python train.py --head_dim=64 --norm_place="out" --positions="rope" --rope_fraction=1.0 --qk_norm=true --init_std_qkv=0.0622 --lr=0.00238 --dataset="wikipedia_en"
Each number is 128 + 32 x the weight over its row's rms, rounded and kept within 0 to 255. Layers, rows and columns count from 0. Numbers have three digits each. The size before them is the row's rms in percent of the matrix's.

# layer 5 MLP down (transposed), 768x192, rms 0.0603, rows 281-353, columns 0-95
076:149144103122122101255168119130108148117115117149107114110101091156094119113138179115115112131131129184166158131083107136108111159113165157154153175164148068156111158106133119139121108000106132191115146097068158120191122093142117116104209116105125108081134105129127155122104158085060130113
121:064139135139118094122095161137153119183152150141128125118187127148126138098127041133065141147122136143140182094122128109155127073134123099102098124122164067129120088143127118156110139089112121113134121082156094133118113144140088116128178123160154168162118135114243151160130197172147100188
118:229112087114146085143153147204118131151140141143091134042114098093126131124159182137176130117136142124118126153144139121119165115128117110144100045121124115144112136111081121122135138102157032104142156094176152148177154133084198122098121111053093103122101135137117141069134101126105106180
101:178147174147151151150120140167124145148115171127161104171126084147120107149191127131138182114122113130078107142172132142123153158100108125158063088132097139100142156108064148159118151108182134146081132135179136149092171104133140120097104154100117048102151052093104166111119145109075140129
096:120093150146121119145127146108118093089151113135140130144159111101095156081112097154135120145096172150072106156128118084137100087114170124086113110111079095128143100137092070186054093124066099124090122177175129100050086103122158108180149145115130117105144129186142136086100139111123114080
107:103099147154139153174059130150142094095149127112165069111183099149147093179089135123117127136145198214119125135095129140174184094140128126086162046114148134095110101144123159133148133092133168133102118133143178137163072138158131132061158127131170152118109157185110133151143129142210118095
091:107042076114108076156134136117088141146121107139142109062150081138065155157178111141129109109133175157176208102135142150105100128107107156129124131145176083130160113130133083103076153062150130149099125122098100079113183110096159072160100142159156116151109078166104107106105079091076126143
105:121108112142089126169099113148144137147111142132145143157128114193132168139146149117184122111140134145110157221108088105133150061140084135060075126127044143159154035128172150112125140147135150103142136127113154097099145081092150111102138077122085125126142101182114120128146126189187154146
085:117152065088092070155138099106131152151141113124085092153159157188143141096075185128151100156084127209142090122118109171158162182125101086118085111139197148136132087116164193139069081141107175123144190140115099113125097154165103130157126171163138078114104117103169091086148161193158094142
097:115089081148137141106141178147067136183159117148195143159100108155151076097090146163050100137166107155144121086162108142135091075154127099109102150139101125122143139104173111143084104050130109116157090112140141093149145172171091138179195146053080169165137104145085110106142064154120114128
104:122124104121123127199112154136185099133156128132155141130122102130102155112109139148090123106101184174102171122190134122117121154126114088050144129133088130185131038117130109088106045079138057121107135086177150110075110130069140101149124123091125100092141070133139097124134053093093151204
108:128127112126047121092092113065140135188141135130132140094179148113144113159163180133119114125125111155105172153088115114137086099129164166119133108129140077114101110159166173114127145119114133134178167136106107187158149143121156159206186150086168116109064094167096090145117128180126133164
073:119134101134136102255118131151119130142131143125153144118141136138114104079132255135068152140095139191123129139160152142133095130126144146139127123127137127147134117125137125113103125000134145088118152134144170148141164145114105106132150119136142128099132129108135090129136123092117119135
104:021142136131108138093157150163118120173112138123176149077125169157110154095136107088064108096148119193115110117110181146153103066136104166125151170119123125126122143126151143138107145041125123128151103072113101110088091177108162132115171065144157147103103133162087123112136172214119112083
116:112077148108153121154139134109121180145111092144161086221127110146172094165116149133121140132139084145150181174144101187121089132144080130108127164136143067151131166116082095123100119067044161138096124138066159132159147178132036119121197089178185132138141106126152157134128157148181123173
068:138149133118106077255145132140134116137144131140162120116138127131115117058126255172024108125118138171118121148133155127127075157149119133141139132143122136119128144134122124114115063000153124139124160118144153130142129149131105139129165111117120124148108134138138149118121145139115132115
105:148144168119077095145125149127163107145144114127114138142164079162102104109111078059171149153104108163106181131156164056115126087108150094128113091134108082142162118149121150121074106153043119143130158170122188122092146136204090121087149146121094137139093125097122176127144178138129152108
094:121123085142157126140098146145144033172123153131196133165158125135131163111141185117165144140139157121191115085129133104116109100121175145093154133095140156124116141151105106101122200143103133137079101125147102140124195133091104094144165173131058140132080157115138128073125112093080121071
105:111139152148135138159146134100146135083156117132197141097193132140143083130155145182153172094120122129149088145109182183119102082130116108190141115114119149138137135128105154158119177103121091118181096128119140177146044112158098144139143121185127140101122190183153109186098205202161131104
094:052143130097132086043123126083156120102112118039084092090174126156109148144131179129117090138081121118166169141139121136087069111134148148176136105111153085115090112106170150111124124143110178158111127121117123104118152139167135141117192175100128136093104143158142143121161215150139160195
109:124177146135126116132072157152096130098142103119110171127163185115100100148151117190087136111113168110130121074118145116124142161144127103104150101102115129119127130154112122161050123133054183163126171191155129097106132117147104130112148097159121165156168173120116149149123178115085144132
089:111111141107110105124120114163110160073103164116164135138104161095115104111137138172121191090097144107132071093154094127142102089124138197122132098132108121107123073141066109120126106134142113111082087161173161116169143186168154139133141071071181150126124123082101097118114142109092156053
101:122077134132116125147137092137118102148142115144152100069080128105133203075104157160105069101139080139132171109136095114122156153140066128137128122130137126106148095141134147125130152061190173134061113065141085135121141149062150129063046114122113125108125109131108072089128133106098112157
117:101128121159089140089145102134162024136147089109095112092160133099144078130214074152052117136148074092091133145104143073165097111140108147090156157123089147100139124132133162114145068119109117089168115158085102019093116201086125145108126133137118158126097106218142104103126135115152138131
109:119120114122082082127137118147126137130135077123047116139175162070161121142130094088078079133085155112090091124116117077144115167120114099152137075133172126144129118128135131143103115176070129097092153198103157148097094103146122137155104152133108166134213143119151088130112098094170154108
097:119113151101140148193190093184079084137140114139113145130191115110118110091047092177059095124085130201183099138130129112134099127118105119177138092124115155119122123137092075144097105073117156086151133151132173067170080142129118118143102114089128122155109156163180158100094110178165086048
076:097135139117085122195140102152118082119124104139153113148166135193173134091141209138034108178149118226078117104143124218105111080110107105136160142153103075109105130152091133131114111040157094122154165133151149086166153108128234106140100112130121150141184113149153177066108162157122157154
110:158157131135074161114139136129154080135115131104089149146185135150103118150226182206193139138148175124069187147126189140120083076137129133132142074127105114124131119136157159122089085121100127116151108136087189139106128179154157124140124095105157114084076142167129150079113102135141123133
105:139156149156153142162132109167130142084150078128110129081156176159120136152107078096176120109093134124089226130127146092135089169130072156121081095150114085156127148117093116152102142148084126133136087129123143111096142106085172132064169126200139120166154132175093120149153091104108102131
092:128152123129093051076115119130114139118134102113101157123093126150110153148155068168092144129135167198136132132110116145134101136136150138112174128132131121122114216120148131135086081089108105133201086169114127061152163134134190117097145122123152153162143115186097116163146164188133141140
096:072081139171155127102114118102122102146096129113136172101085117131090125144139126102068151108064141138120078081119177090127068110107200112146157108127103160095088067135085132122162131035139131136159148117113114104162157112117135100172130132129135104078099081146187108156123092175128167162
095:126116161094176137132127168047145047119146121119100169106130127172127161129161150123105096141150174168085070145149154113137140101096136107120142143106178125130130049128117112105138097107112163118160115137156207060099176115132146114113145122125135129096129152146137156164110119152150141172
114:104089142126117178149134105187135150120114118133186135167169121073124105112143169102171146111098115111133201086127126130119159118110159111134132115108114137133144197135098172140158195177196129136105117090088145110135150113186157098121173053088104115102139130089139122083122098096127117107
098:112118067159067146154133126130133094104125141131154149120135129097127101113082142140049076119142156133107140171151089167130177098132147132067155119151056114144153088120127145083106090114169121159083124135029117113120152123205106138099161114136157130114116098191154087088160123140122136178
070:143140112128148103255135140117129085132136116123154119085109117137124123103117255144029140127148141193138136123104147079156081162109126123133148130136131138129132142110129128116077066000124131144159146118126180111125109142126129137109124139127137152111131139137114131113127119114106142123
093:099106136114155056197170107110157132094128144114200116093151119178125104167143202128068141066136156147117081124093131135136078063126118128101118136098128128127182099138098147168106156150149149095085159105117150111141065167069089075111127134220155134123149154164214107147098135139183115148
081:084136102052079043249110105068070131107110106118113121199122134132076114135103207150040112103140134152069100152103111093124076108148106123124126093132119099104108122108148107126126127073146165123120123125123157129136176126142139095126143150100162109155154174160090190130116119130148129109
106:144073149150155121111046106180130205138139101131117141086111092189184106149146103174142093124146137117100146170116142168107094139130189118113154165154133114088133081169165132112177162058090164124071112152144099148113106142182113128145150172133133128121128081108151099137137099097156142095
095:123154164130129076106114158088101136171124126131159153124114103103091119164164125081092144145125094173158158083129133088099104097111166152136136072146148074132125143137098176133118102057118108114132139100092126151090142139068157108158160126133181097132066078128134140151110196180166123194
097:140073108152107115194137142157134140147139128150134158112081110123099144110113164106091074100114151166107203163162125143127142117116159062106078130123105147191152053125148098111131049089165070105111153083171122108125159173129131091101154151097107128107143075109142094139158074099126122189
120:179156181130065084180087145197095163108135146120089134150150131164102086164161108173099152066132094080109102135119123054170151158108106056120096089105144112098147128119130030130132122168117132085140103091145137096166141140154142142096152157111139088152090118107171097172092137107098123100
149:098140147137147156155087084147126128122119140113174125147070150060143094150167119140122094144104160061208102129135128104107111166141138131107135122137158112122108128135120182132153127169159082134178135121107169119153128167076147138101114141173093136173117092115107079127125174171131156090
085:127075116135097143219141139111112131123187108126124174002146140101118120165099252123123154093107171181215114091118122088141079099126150116138167168153152109123149171150100159114027092042126167110114111101127077180065120139124110144152141133166069126155141106067131122124138113150136124099
072:146116103125142115255126142143133119133137137131154113090113122111152126075133255147018097129138127160127134144112157104128087160137115124159137120114130131127138142127134142112095084000133151137119152135127144125130141135133123126114159137129126138153148139129107123123127120111117121115
103:132174163101123133126189137181087125070126137120130116098098174164130130134077142125138094161117171174115134093110093149159162176130157146133079114131163135105118086115133128134168140088142086130136118149156145163118091115133142125094049116133125112109115127136199148141128202154086128102
095:133150154098086151189143099116101109138114186123115110155140125101217202147153151096044074161171073125046114057114141145119114095122073154099109144121106122092097140155068139102109048109116118160110157103137095134203115117126226112097121138155145077117110152140161140127124205191120127172
103:207090136105124166123134165100111138145100119129166091147169162120192122147214126125129152121130150086101106092140065099134150056168132106143146173127112145130149134120109172113093130190139117130110099096141185113147162167130100104086209121106204134125130135062196122075134102118162127123
138:163135134160075180167160125093094137158120114144077118147135151112145089117031057155152119162113087129114146153140134160137205102137133143147033067135167123147093117132143133156160144141095117109142109090162066070161081154133150132107137102105054166124179120166139127102151130090148164117
076:117149100129150107255110115142109125164139136145201141091161116148127109092142255101049134136094116157117131146127149094112096183147099135120087143131134113095153134139153129111092111048143147143147136111136163125126170137104150162133140120162136114149134110130120106127133146118146144151
069:128103163108096130255150098161090128120125125134147097079137117121134143078172158174038134143136118171139157125112135161117085130102120126127108138127096133149134112155136134132095084000157123137115132100140160130109114129124156175136168105113085121118126133136136158132148141139135104107
088:144126146104124111149122116159120108114128108105199169074139088123191125158117203215061152148158076117124105098135053085103048076168163117148084114122147054144171134125179083106131108148067122121111116137212178103170109152137143138155139123129156129063085132144182127161168146158166115149
134:093174135101063134119091123109173118068124149128089116138189152178109135099186075141065089176143132127138097063120092055144153141120162102118146117130111133139133159142186104111160106122142152135147163162100086118105109107153129124171099165111113126045108168190109146120170152148146127137
101:115115111130204080162172097165151174089124117146084165120140148142071097122156100124127170130087122134154147075110159136130158137130118127182134091141102116143126165112135111135102149109105198090176118139143147143113163075075123165144087097210094121112164147124134136096100165122087113163
103:111101105100054099119152104066117171193091143127122109109196072077113163106114138083112137124108165073047107157135124099171116145115121112152085054121136126106117063111127128164087131142112106112052131106165095192141077136148118141116117127109145166094153090162087167132152101088166114063
129:128122110144103124154176114094164097086128139131119155130167114080145145111165022148172148113103125111136188123128152072122143129142149110149108176121133101150140081120179158125136083181152193130160207049208082102136086147148123139145118132134086136104140111154122161062130064163106134209
080:141117138145148120249113120147106179131100107124165122163122092128128135090109253119062170103112113167134139138159174150122104138159116135174130129131137136151126122166114098150045157041099105114131172174186179156084148107083112164112186081111140140136084160072139142120095102098173146125
103:101088092125149151048144135101076081156115126135207183137126157092124167121122167075099137148173095116128076194151207084125053155121086119162123153101153116114113081150157134155166057189158140125086151147105147144194158130122130123158093106140161153125113128146176153146134167243098106174
100:151070132136137135090137114099124161088118126135117149178131075133150111164102165132159098101102150140122114170124101200142103138123128149084101156108141091165115168100117172151056114143145089128160129141046171089123156102133127134162180073098136132060159105079094080133102117134114115083
122:158070106135147158076115125081121112104130101112141100108079145100158056149095105076111132166134073115105169128129220148142143102134169145146135128120154085105146129137090125121152137154071109147098104127116082219112080124176136159084185135189142105146144136128109137158134215167139132079
105:117121151125128071039096146097161143041128100141121079132175116139092230178176160199131130143088158190131104096158124096130103127112178147077193135110112163136147094114170113155122155131139102165031134130165137138093130150152124131098137162102173134078121076133173139081148182064148130151
118:151075122121197152100095135176060134130135122118055107125117133117097076110147075059103162094163141089096188144135144164103156118132160141111125116135112094153134094131135121158149160088108134113164122166085149093128109143122158123070100175197087126125111100157183091127119098141164125153
098:033087146143132153129161168158198145138115144142133120095168127151152103110131075090022170154165111165116141143113129134133079124145131092137137094111145087131130114153143166131143149094118186138157088142119095143148155170118055172157158119088173098134111172162130195196114079165101116194
104:170100133126186139220115154155131164131148097084193075097106122114064118080147140064135146104127168136151154119155151175124140115102127085119155127129121172144102047128184115153119057116139144130075126090148197149174089113092074138100094114129138115105128150099135086081127081116132125182
094:122105123104124126207115159142106153165139154167141141106078144180155109078150125111156134135086149190103151171135107146164082160122122083038156106156113125135140047120170075164102096180134109092130127075213150132147116146086131104136074143127141099142095101121130166139170153144127131141
081:136161061115155145101145142120070140067085097095096163084156138126084145091109140154103129179092143151111181131069133142146098189127154135167128147152130105146121122162150202166094108049155137071158169146080176120131106119130185067105081196169095087101191115156139159092183168153099080131
099:073107172173145135087166078164086108097139172108151140135137143148130096119128193087061138141117076160121150101120146088136080181132073098154075051136140149121125104145153153149089145172167148106148112134149153127179149139152110138079178143115113150113173206074185201177100147160131161144
090:145124099194098077169108133163097177104122168159106165139162180185124102132151105196095178141129120176105108151127109103141091136133083176097116113129148133095134137116159084105113197053119112122115092145139173148132178146095101116145175166127143147071129067100136135125110166067094153102
101:101088128100178143177080160135147084146136103101117156148187129053115135144105107151105130136167215126143094070150093177149088091133124122111136094139142109130081155132057124189142104071111124131111115185155149078092059158138154140139189132132147099110105090111126104231145095088115100139
083:121182155098086091156133129137098182082103120146130086086150147110115066121062116165098117161116173077160152133091109090204113134103190143151141142137171112109116160161112121153079152027079121104134093132088144088039150139135175113111108132087160154126126114128165151136128104128077150152
101:177117090165081174120097137161124124081137113101116148107121079104102125182036126129131107156140128073118109138134181129093184158114155135073162141129116189157133200112107138122148183099102126140123155194110131150203119087084223136092127113130098107116162130071101152096145115145151137102
092:150146154159114108154125165163162131164117146122174126115145136100173115146106161198058134119120116128045079161115112043106103108144121095130133072129082105164184142154153086109138121115112073111146080158160172106089160141174146136142158062107201133120146125127129087129118084163156144150
099:135129145116070132166111117080092090176129111127128117132124126118157136115198151141121161123157153104103152050130125150114063083184145134112147151148163139162130147115111187166147053144137167098132129091125134101121127157182148126127166149185162131148165208125094172088125125176172112164
087:169110124059143074137103117146114160115076175120071093144144134180135109178101087119117120159168143087094096145110144197087095174167062126134121141141142094137103092133093183115092090155117098105106060143117147125143179135156179107150141157085161108137140143050136119134114137140111141171
# layer 5 MLP up, 768x192, rms 0.0851, rows 282-353, columns 0-95
108:121160104086156149144158180175137134090148136109150154085120118112096094120159128159090168147132143106090140123137161134161190171123194138169154147115106103095066119108104142088153168071168048116126097137099131146101163086120143141145151138091107081205118142125086159107134098137142147079
101:102161139150170120158114120088087096092167153098150092142105110155101064146141156105112135127144073113146090206135193152122162146156126099170136180127111118164132146141158170115189106138129113141095218112103169120124099081119150125078156189124118120096147103116112091162124162106086105111
098:112044158132131125123165166126127125106105123127131081122132155167136181152121191110129057125107087085168154102111122114161173128113108177168142136138084109135074096118103088091158047105174119073094160103072180110128115104133121091107120075142140091170163151143085122104111109109154134155
098:103108131159192182134118166100123119120064165120142066128089117115125140129237100126170118167166142125132174157121129153115165117121175097157099175105141129164160112126149128118145166097120133177150114167084126210160131161116086132119071139180085139077116157164137122152155091120117116114
101:080132110143093167111112129162128137043097086100141149102075125097121119111163151125108102155118107105164198148147183129104114165076171184065177098101081139085143114140119140114098128130130130135101181118103108115185146115077134105185118113113121139099137111075110124135135108073154129097
097:129100134129159143106147178178102144088141141117134156187098175167123152165174149127138112109134145072117148129129141148100157113162105159154118159078129157134077105073129107091228161135146149095158113120089144140138097142128101139144138123211142104087142110056071132023147135150123148156
097:093108091130129197174101125149144127095112155108163141133145117109108107140147201161077175116114244112148147099147150151107163206111140171178086157129152146101176143157145133102119146202089157084162100116100129121144101128153120125168116110155130081104154134065150119111169140091088201120
090:125076157129176234163070077143106176163153174115137123078088154124123122140207123100089071180143108101170123069135076123156134143125129142124132090072122100139112126126115123124157115113133132134108150140111147138195100144138159104143133147131133121143144137104133115055151173168174184119
099:110127233085190161109106204154066162074118077100115126139153126180146172118191131106128111089075112158108077116114104159178183176120143119136091133136107137144112139126134087100146135085177132141152179115147139184151096150125158146114142093135105105103126077150138043124116115122095104141
109:117195127160129154127120100095124133167141127107171105143117128124103144086152205104085122140153103093116185101135140148125173195115159183105148113086108165161142114133152121140163123156146106099142133088121128109183117120115119146091108161079119128110131163153143101088128125114090095152
102:091105142093153156153131117086193121115042133131135066124140133129135103135208127098111158069156116141178127100133114173105160114083077191138154153098088126185123062134116130088131169129161098125134206109081091131131122143087116100130133147181136098129144102103144111092066156113100156126
095:074141130107053118119151097069137084120090094120077137056044148094076111156093127139079080138156147087148116071173080155217145141174144161136140149129138081122142190133124110081117110147128130145151107154131093073133081105140112153214155167111137110181141154165139165173132135129111126118
103:214178119133159137115153098108132137161066131099109097172101145082110105141112157118141176137181160113149148138122062105122186108153171171121120125107114086146136157156075132123100103157134166137129139094153063127148133152105151136142146162179113154150148076149080153145156038129148110169
105:177145152113180131156055113123110085120112118141123120138200144140079112111134134144213119125133155161153131080125166168130134142116167174112127139178119233145149141137131151100077117187077134108151142115167115137123108194031180161091069148166066134119114102109176085148092115102139119130
094:094138113083115164127178158076141130144109124109090153107082083138111139141129138118102160145114179119199124064123074147136113111158114138108134173170176114150137128104113144093059169133117130180135122213131109117104114115121102161206123138164203122136097045152145138182143084178189092126
097:161141136090166132144204105150145171146115077126137126074147234110119108103132163031131144116088159128126148159175170157060104142146126089117078158141129145135091081083148114139134143210120056101136153074119123153169115117148165177111146124097173127120108152068169132121159133093143121165
094:162105143154150128180137179172197163171118106147129077156128094114152101088136154044136151152091132108148169113150063137181107164108160139082097143135055141100161104110159176105127153123139129163070128138167137184158142131128095118126136126159142107124137074130155084172164074133157126107
099:140180111134138141132158105192105149188135124130077094110138170110158084119134145119114110142081142110086101132163145120101125149110191130125089090106144117106096143121128170096170109111118080104140128171108184094099144109100109123174126118138073167120177074107107108051174106152148087154
101:135091112128157152158148127018143171107101134110128115107131179089100096126109161107159053198115173066200104123116145148151166152149138166167122108149125158120137114128108148119113094163143147136142112107111097136120107128145142176142104119134114085123161132108172119151183081156124131142
102:141123130139096158150193167139117128184151097108115113110074149148129142170127155101129153107058097097127155130148088137125121130122132097140117232159132119138180100125130113140136104163169102136153101063121069150154113128090156195129146179140181146112122113106162131176124119128132085130
096:133095139139162139119098145154124110111096232129162127158080144143153145107170194031104142134142085128163090180078136122111150179108168149160177156163088127166102120162119103134114113130163122199116181160075090146121143106041109147121103173146098145142077111164129135132122097108086123129
100:147156113118149184138112168127097101163124184091106131134148100133142142160101144109137060111202152106192142123110067128103100109144152106116088132140110143083148106122071145134093134172085118073123143090123131121153063117105102106086165179120155130134176130077114124172121132102104121059
101:091103101144161139113123191125122130087134120141135083131056222177113131158136145077212161127089141155156079173142159109023095123160192111146095142126171143144103085115140121105142117157175130215130165142181102172119153122133101114144154156145135146146140129061175072162115123136141109139
099:083129154150156195136088126123075113152132126092178072147082106146159148095143174139183104021122104126118138165083188103087210103166173174126161124192127101123063116085141106070211104159146135075175182122138114154186157103101118134167134195117094101152102090075125146105080125147116123110
099:161154122134131132099132132098104111144096097158152112112118080117136111080080147085156094084055140117164207146130139157150116122051140091121129178125186144154147082121165170117170175194194140160161180078213113137107137113129132138164118136126118149085176117121166099141180067112088136144
087:136178143172146117154172122082109166147114106071043120191077138117126134168128131076117143160160193050175164149141118102136102121185167112192112125098174156128142175086088120115144144180140147048100104104119151163127128194204090163139164149153138080129200123145126122166134113098066126131
104:149161144122161152121125080111115113125141171137103128152114156113093094136184161096167093178158197135096165205119191145111136113136149105130116104128202094123105145093122156091196116165114110151104105148117116125167118071124115100116187116107144160089161130086108071135051158101142138124
096:112100103141146176147145170152156144162109117106074082116114110121119138172146093143136116119089131163196090162156080130102082119152152135112135231137089099141137099168118151112170087118121120095158172058124108136090155149118118114140092159113134147108101164086091086091144170121160105090
098:105118139099151148121122108150091103102057152156135091159082111148153126139176153049135156093127089072152129110085161167107120127111135125175124114066132133100141099106143124137174101143180105161093121067171106132141179135104143160143131092173101129145091127129149101129151146062131117157
098:163149108124131110136142116105159145178079156179149137053087136125169097122128164148160135141149178082172133113132131116182149163119176110156119104064144122134247080160092128098091057159148107090112111116154135099155096129138136121164086090129112144141147105121120107124118091099127167164
092:087135117124159197145169084143145155143083121137111117201128107120134101130145103132118134124161172086115159115079108112079204108112186141152108153133132161098076113144164150105123168168155139107121136136092142145083102064125100108100071141109095143097089167122126140131104113161097113150
103:070140060107178127167124100132086069142133093107086076130146136136132126097165160102121100093120134130096084112093124110110162159170130153179176106134098121141059107122156083106246147138158114159127131101106150136117141133107125106101129158130133112166159128115148149144071146100116119148
104:072140159128158110165099116134149136181061128153139128129133084054101137109152158111171107144095141190160138075088117161065141092145094175130089206133110135182138106069136125060117144208133094121077128082116118181168090143169113117185131110132144153141154122058105100139073166100136194140
088:019131170109082094127134069084124158107111179160110113148086140097105179106076068124103107158175133117152128095113060202112130100115123108110135146155136111105112113125088111083117113186147124222110146171147080128105154140124157138194165152120145098185072118132174139164173126148174149104
096:173089115091110174110175108081082120140121217037143129101096113109174122180133119124122143125131153114138161147129169104133189162062132115135109076109152172078113166166151058065143125101124128136176139141090136135140177136133131090145110106114139141130126102116052167065163090133127098123
090:136153143156224218134187145149198131132156078154135115121111132099127151147148110113122150122145122132195151143119181138118143135157124138122179198096099130091203185149077172154136118136156128104150081130089114101123068162114122196180125106154144126082117111117243112149142109151133120157
101:140168109111129177162084156142082114125122120148120144105161189154174104076111130084120086189129141086091118081158098131116163138112111153143141123082107167111158136105137142147145108150171176191147124108164107125176086127149126204141109117142128129127122160137108133039207157105140238145
097:112083085120190143176079135131158135097084071152183097178105129134180176077157133096159142111129128134108166112068141204146190101119085166159174184130090179145130069083099120141172151139157116162139159082077123154231109100100056125154100125124107102139103131116152106135131134127144110108
106:125116123109203164160162101098121113144131139107096109153140148143081105146120152096061147075181119146091150113139119144107219171081101214135136209102104136144129137084164096097187125146130199088121128092153099097130078159145110158016126056169164115092116133089150098083156143123099182164
105:075133104131159196129182125042130092131064105118084095127021164154158122137155117055113152149083151071129161121092106206120099096153118144125106172139108127115137142118140129141162144093150106127147113175103106159153130094094157152119131137185097169122119132157167132141105127154139144130
109:079155108145112174144129166132059130179056120085116077123124134146095129096161155076157153086145157102186099104103189105095135112093112130134083117123132139107143139126158142118186112111087170098141148062130115121122154118091133115113150150134094183185142090031129136204095154109101126109
092:083149128154154126143071118107162122132056187127118075186119099128155169088130072107125115109092097104091141179095132139129180134162125167101121121108116139146122145154144110070171126193099153174103208157146125093190147176101162156240181184104148120106129126111167098127150146148173132148
106:039194155115060098159149098087181125133095114138092134097095136119087121123072089116119122121128142155163112049127100192159122122147145123123101182159158114120151137172077106072113102122138141183119133123154092114130094130105156190215170140163132130118092103159212123164129135126132132128
103:193147144202119146226111137225140140144101086106123127061142102107121114095116129112184062146105169118151141129170132128100194162111144114130130149137200158113166129109125162120205166151143097146120145112169165165087125159092137129184143036135121182120092073149159093128138178135083152119
103:113140134123141092162203095057110155129060143155069089156111152037114135174147137085124164115194147103156138173184141127162106149173152144137098113124104129156146091102153106105181135131129075190150115103096094145186134182133108168144141155174066117099161075121164146112099132112076154063
101:153162139109166126151185129136100185122145105158139102120120165110068155109168084066148130182122168143195077151185083116139132154117118124176083117090106108128042131126146131073136127162138107159089180122136154206176148091116092098173093069127130133109152096050134113083122110103135111155
108:148142131136117148121145177089109118170116098098113118117129147154165138066118119108172131163134109117096122139145117179069144092150133174138116157144113119154101055131153148144249125165129150116128189137200110148159098118172101104077179124111089169112096124130079128099144078119180169092
099:109130146136091103144221114080170122111073112157082111095038133092119111145095136142101089158165155121190113110156135210128124069172121145118104143158160121120115178146107122089156051110084121173123089166111112115159084123175109170148208149122105124115139172137090140159080146129132132123
092:138131085123126073131132164046090156114047167136132154149085187128164161130081089129100145193148182132093122035119118116101159111116165112135139076132120098144143141121106091127104129119083073096147117110160141123127141179093097113166133167119178165157129157182146135176152068154122145165
100:077140122145128189123216145114091127156145022138074154118080114140064121115149081100126141127050165158135210187158123188161159152159181177120116158142189168125160095103137172111128109114152138150152088090078136180164109066096136138124123072038109099159103078106184144138084088147120106096
112:090111081145102125210193134125086140110107116176019081059113117119125170134131072117186051202098144131145143161147098135144141103129104141124128153108173104104105105138133124112159161127094113140141120107190077190095131079157114088074152141119110129124108104123178143138166113145093090124
098:182148050157086154148161178118076105120158133155101132127077109090119177096074145132153101161121093152107146153109068160104173134105134109121162147124159179131166131097098138096142109174105094122133167102110150134176074110105116124102109123140162167065158101136109003088152131125124100159
097:091156118135170156139084141153090077154069084063148122155082140122161138168127178115138102091181075142128157204091157095095129167090114093133167126168081138178143118111139097084199119133185146118179205160129094130143133106158137117101105155131091194099160131049130116129075155162102069099
108:119119107190136163144231178146080108138101134142137083156071179152122144130136131146182115126150135095122106139149175182056164154112159110104141111135135108112132092144133151119189161152133146154110163127192131144134140099195178108125115124131116131191138111078118143103074152102143123124
095:092143094057094149136159110087157094160129137173107163104050128140086112168158101108112109157162197067184124123202137109126120104152166166121133158114103080102105141124137144112166082148199115103181069108116077090184074089122160132163111154129101127160171111147134162173125162139081114152
100:150104110137123136182213133068141116136109153099131122134069137120067098107151146145120109176121155118195135158154125134115110107125153152158158099179135161122126123128078133145167119115146096059154091113106122144155126073139130162216138115105161073158071115104174114130112156173153148130
104:163154121188122173152153135127085183102180133136095104098111159124169140111133120102153163151172144115164143130183114135187159147188143109151139120142123129107148150125147113083186164123093142179127114139143099139121061133158171131085139112135103188176154135170145136171194122121099139094
108:128146104097155190142089157129076193183109151156142118036150176154156074114139125063136047112138177155070146134098178158134156187108108174113085130099125133165146148116155149147179139166162092127113172064082121164170120157126095197151122124119088123096182139130118069104079124130057072120
096:066146088118168206142130140146143117104065160165088100191081137094098076126113151119174082127165148120162145188168107171108219136080151124180094125114112157123099092136134167133148174166094096145131171132076119189107172132131131139207163119122137100119090109097119145203108137135120163117
110:119090112108112141117095124122099185118136092148130140092137141187179135134164144083219133136097085128160149118067136101145181163140149127132127091142079100180095078102127106040152119161104102160128161135101138175139116102089099101081097138120143086102090142085098076183094123126125161133
099:159100083094137133140119172138124131128139087151150123137110124135140160159142124105186138113088150133128131072128125168122150117125153126157176146110144187113179182158140075142124132163126064134135111104173160094100078063123118154140109123107105195078086126081204099093137093117156150120
107:132178110104149135160136098034042120136085129151078063140131154153111153148133135068145117162128157097140116167127136147059215148142108124111138190153142122181115086089121105105138117155156151135145137114100156145162083112130102145106165127133152109122114091123107160157140139130123143138
104:139169121122095155115137145152063143148086105114115114108106186111123185112128187036147167171103116081125118103133174150041132151124114120117094106132150166129139114127118136101116136239113100112158068138128125174193120132102171103109074093078130171048124138129144102145129102132151081148
096:123169146180133108139099177158166067114051039114183106176112176132103156148101138111120129180122135143147106110160096132102172137156146114172138141131139092146145102102141081113148116171126114215129154147144108114116023141127107123132143144158146130178127105087194127164098101154107143133
108:084136101121129146191194115095162128099100120099095068075061145098072103135142101163081126160092191054129162151173135192117160126186105118172068158154150120125149142089098176123145124131154162163125163159130093104157142075106134202153119115130096124137090131132147100118166126116155178131
095:102158154084145197113170136095100093165108054117078124088069091116121126140144140120126114121126107108150134119146177121099135136117138136100133162169126139112149194154110116117152129198094144153177121132145058159128035118148145148130092125169110135157083150096125068150123128148150100151
102:097196114171115147131147113120099190173146120170124114127076114085160181178203126108147128118196068136138119148097127087101114126142179122141173176130093203151164103104148151110153170165116053110156139087074135153167155125121091155149096191149076055135118094138179167090134161123086107113
090:116155142112070075131122123149124162170142144124089168147095143127110162092100153144143145152083123161097148138077130114202160135127120233113110144146155092158100057133133114131195177183172139142166111122153131135169088113128124174143185165131159126144144150113120060129111151107121139083
098:182150175164157198176181129184126154161123144095073129148152123087111173119111166125153091189128150107115132177254140130124157168155135124123089186088143104125150137134137124136165167133098102189094157147140079167171104139157149175099164156131163173131183121094138113133156109132098165110
096:078108110140152122134181166080153159123125140122113153089144078123116145124141077074109149121149151102155163124138163210163153140174127159147133201183127123156134099119184171097131105143175174204103175065073101196182145084129129154168119111141070140114120139095127121118128122084171130114
099:103080148090176087110174107100149125110096115129118074124158072084123092141142140130149177147145237152142116118084096165150114129121115128166157133114095103124075091094125149048165102142164071125125101130115152094078146147164112130151139110125150073120161137120144115138158125110106185084
095:203154114087104096153144159059125131120100154174119088101116133139144161111138152089160116135170068048205117156117145100170125161120097101138152144143181155129093129090123091097134136178143170121086090126170142126181161166136143113105101131125123146107139125057126171118181120097099125101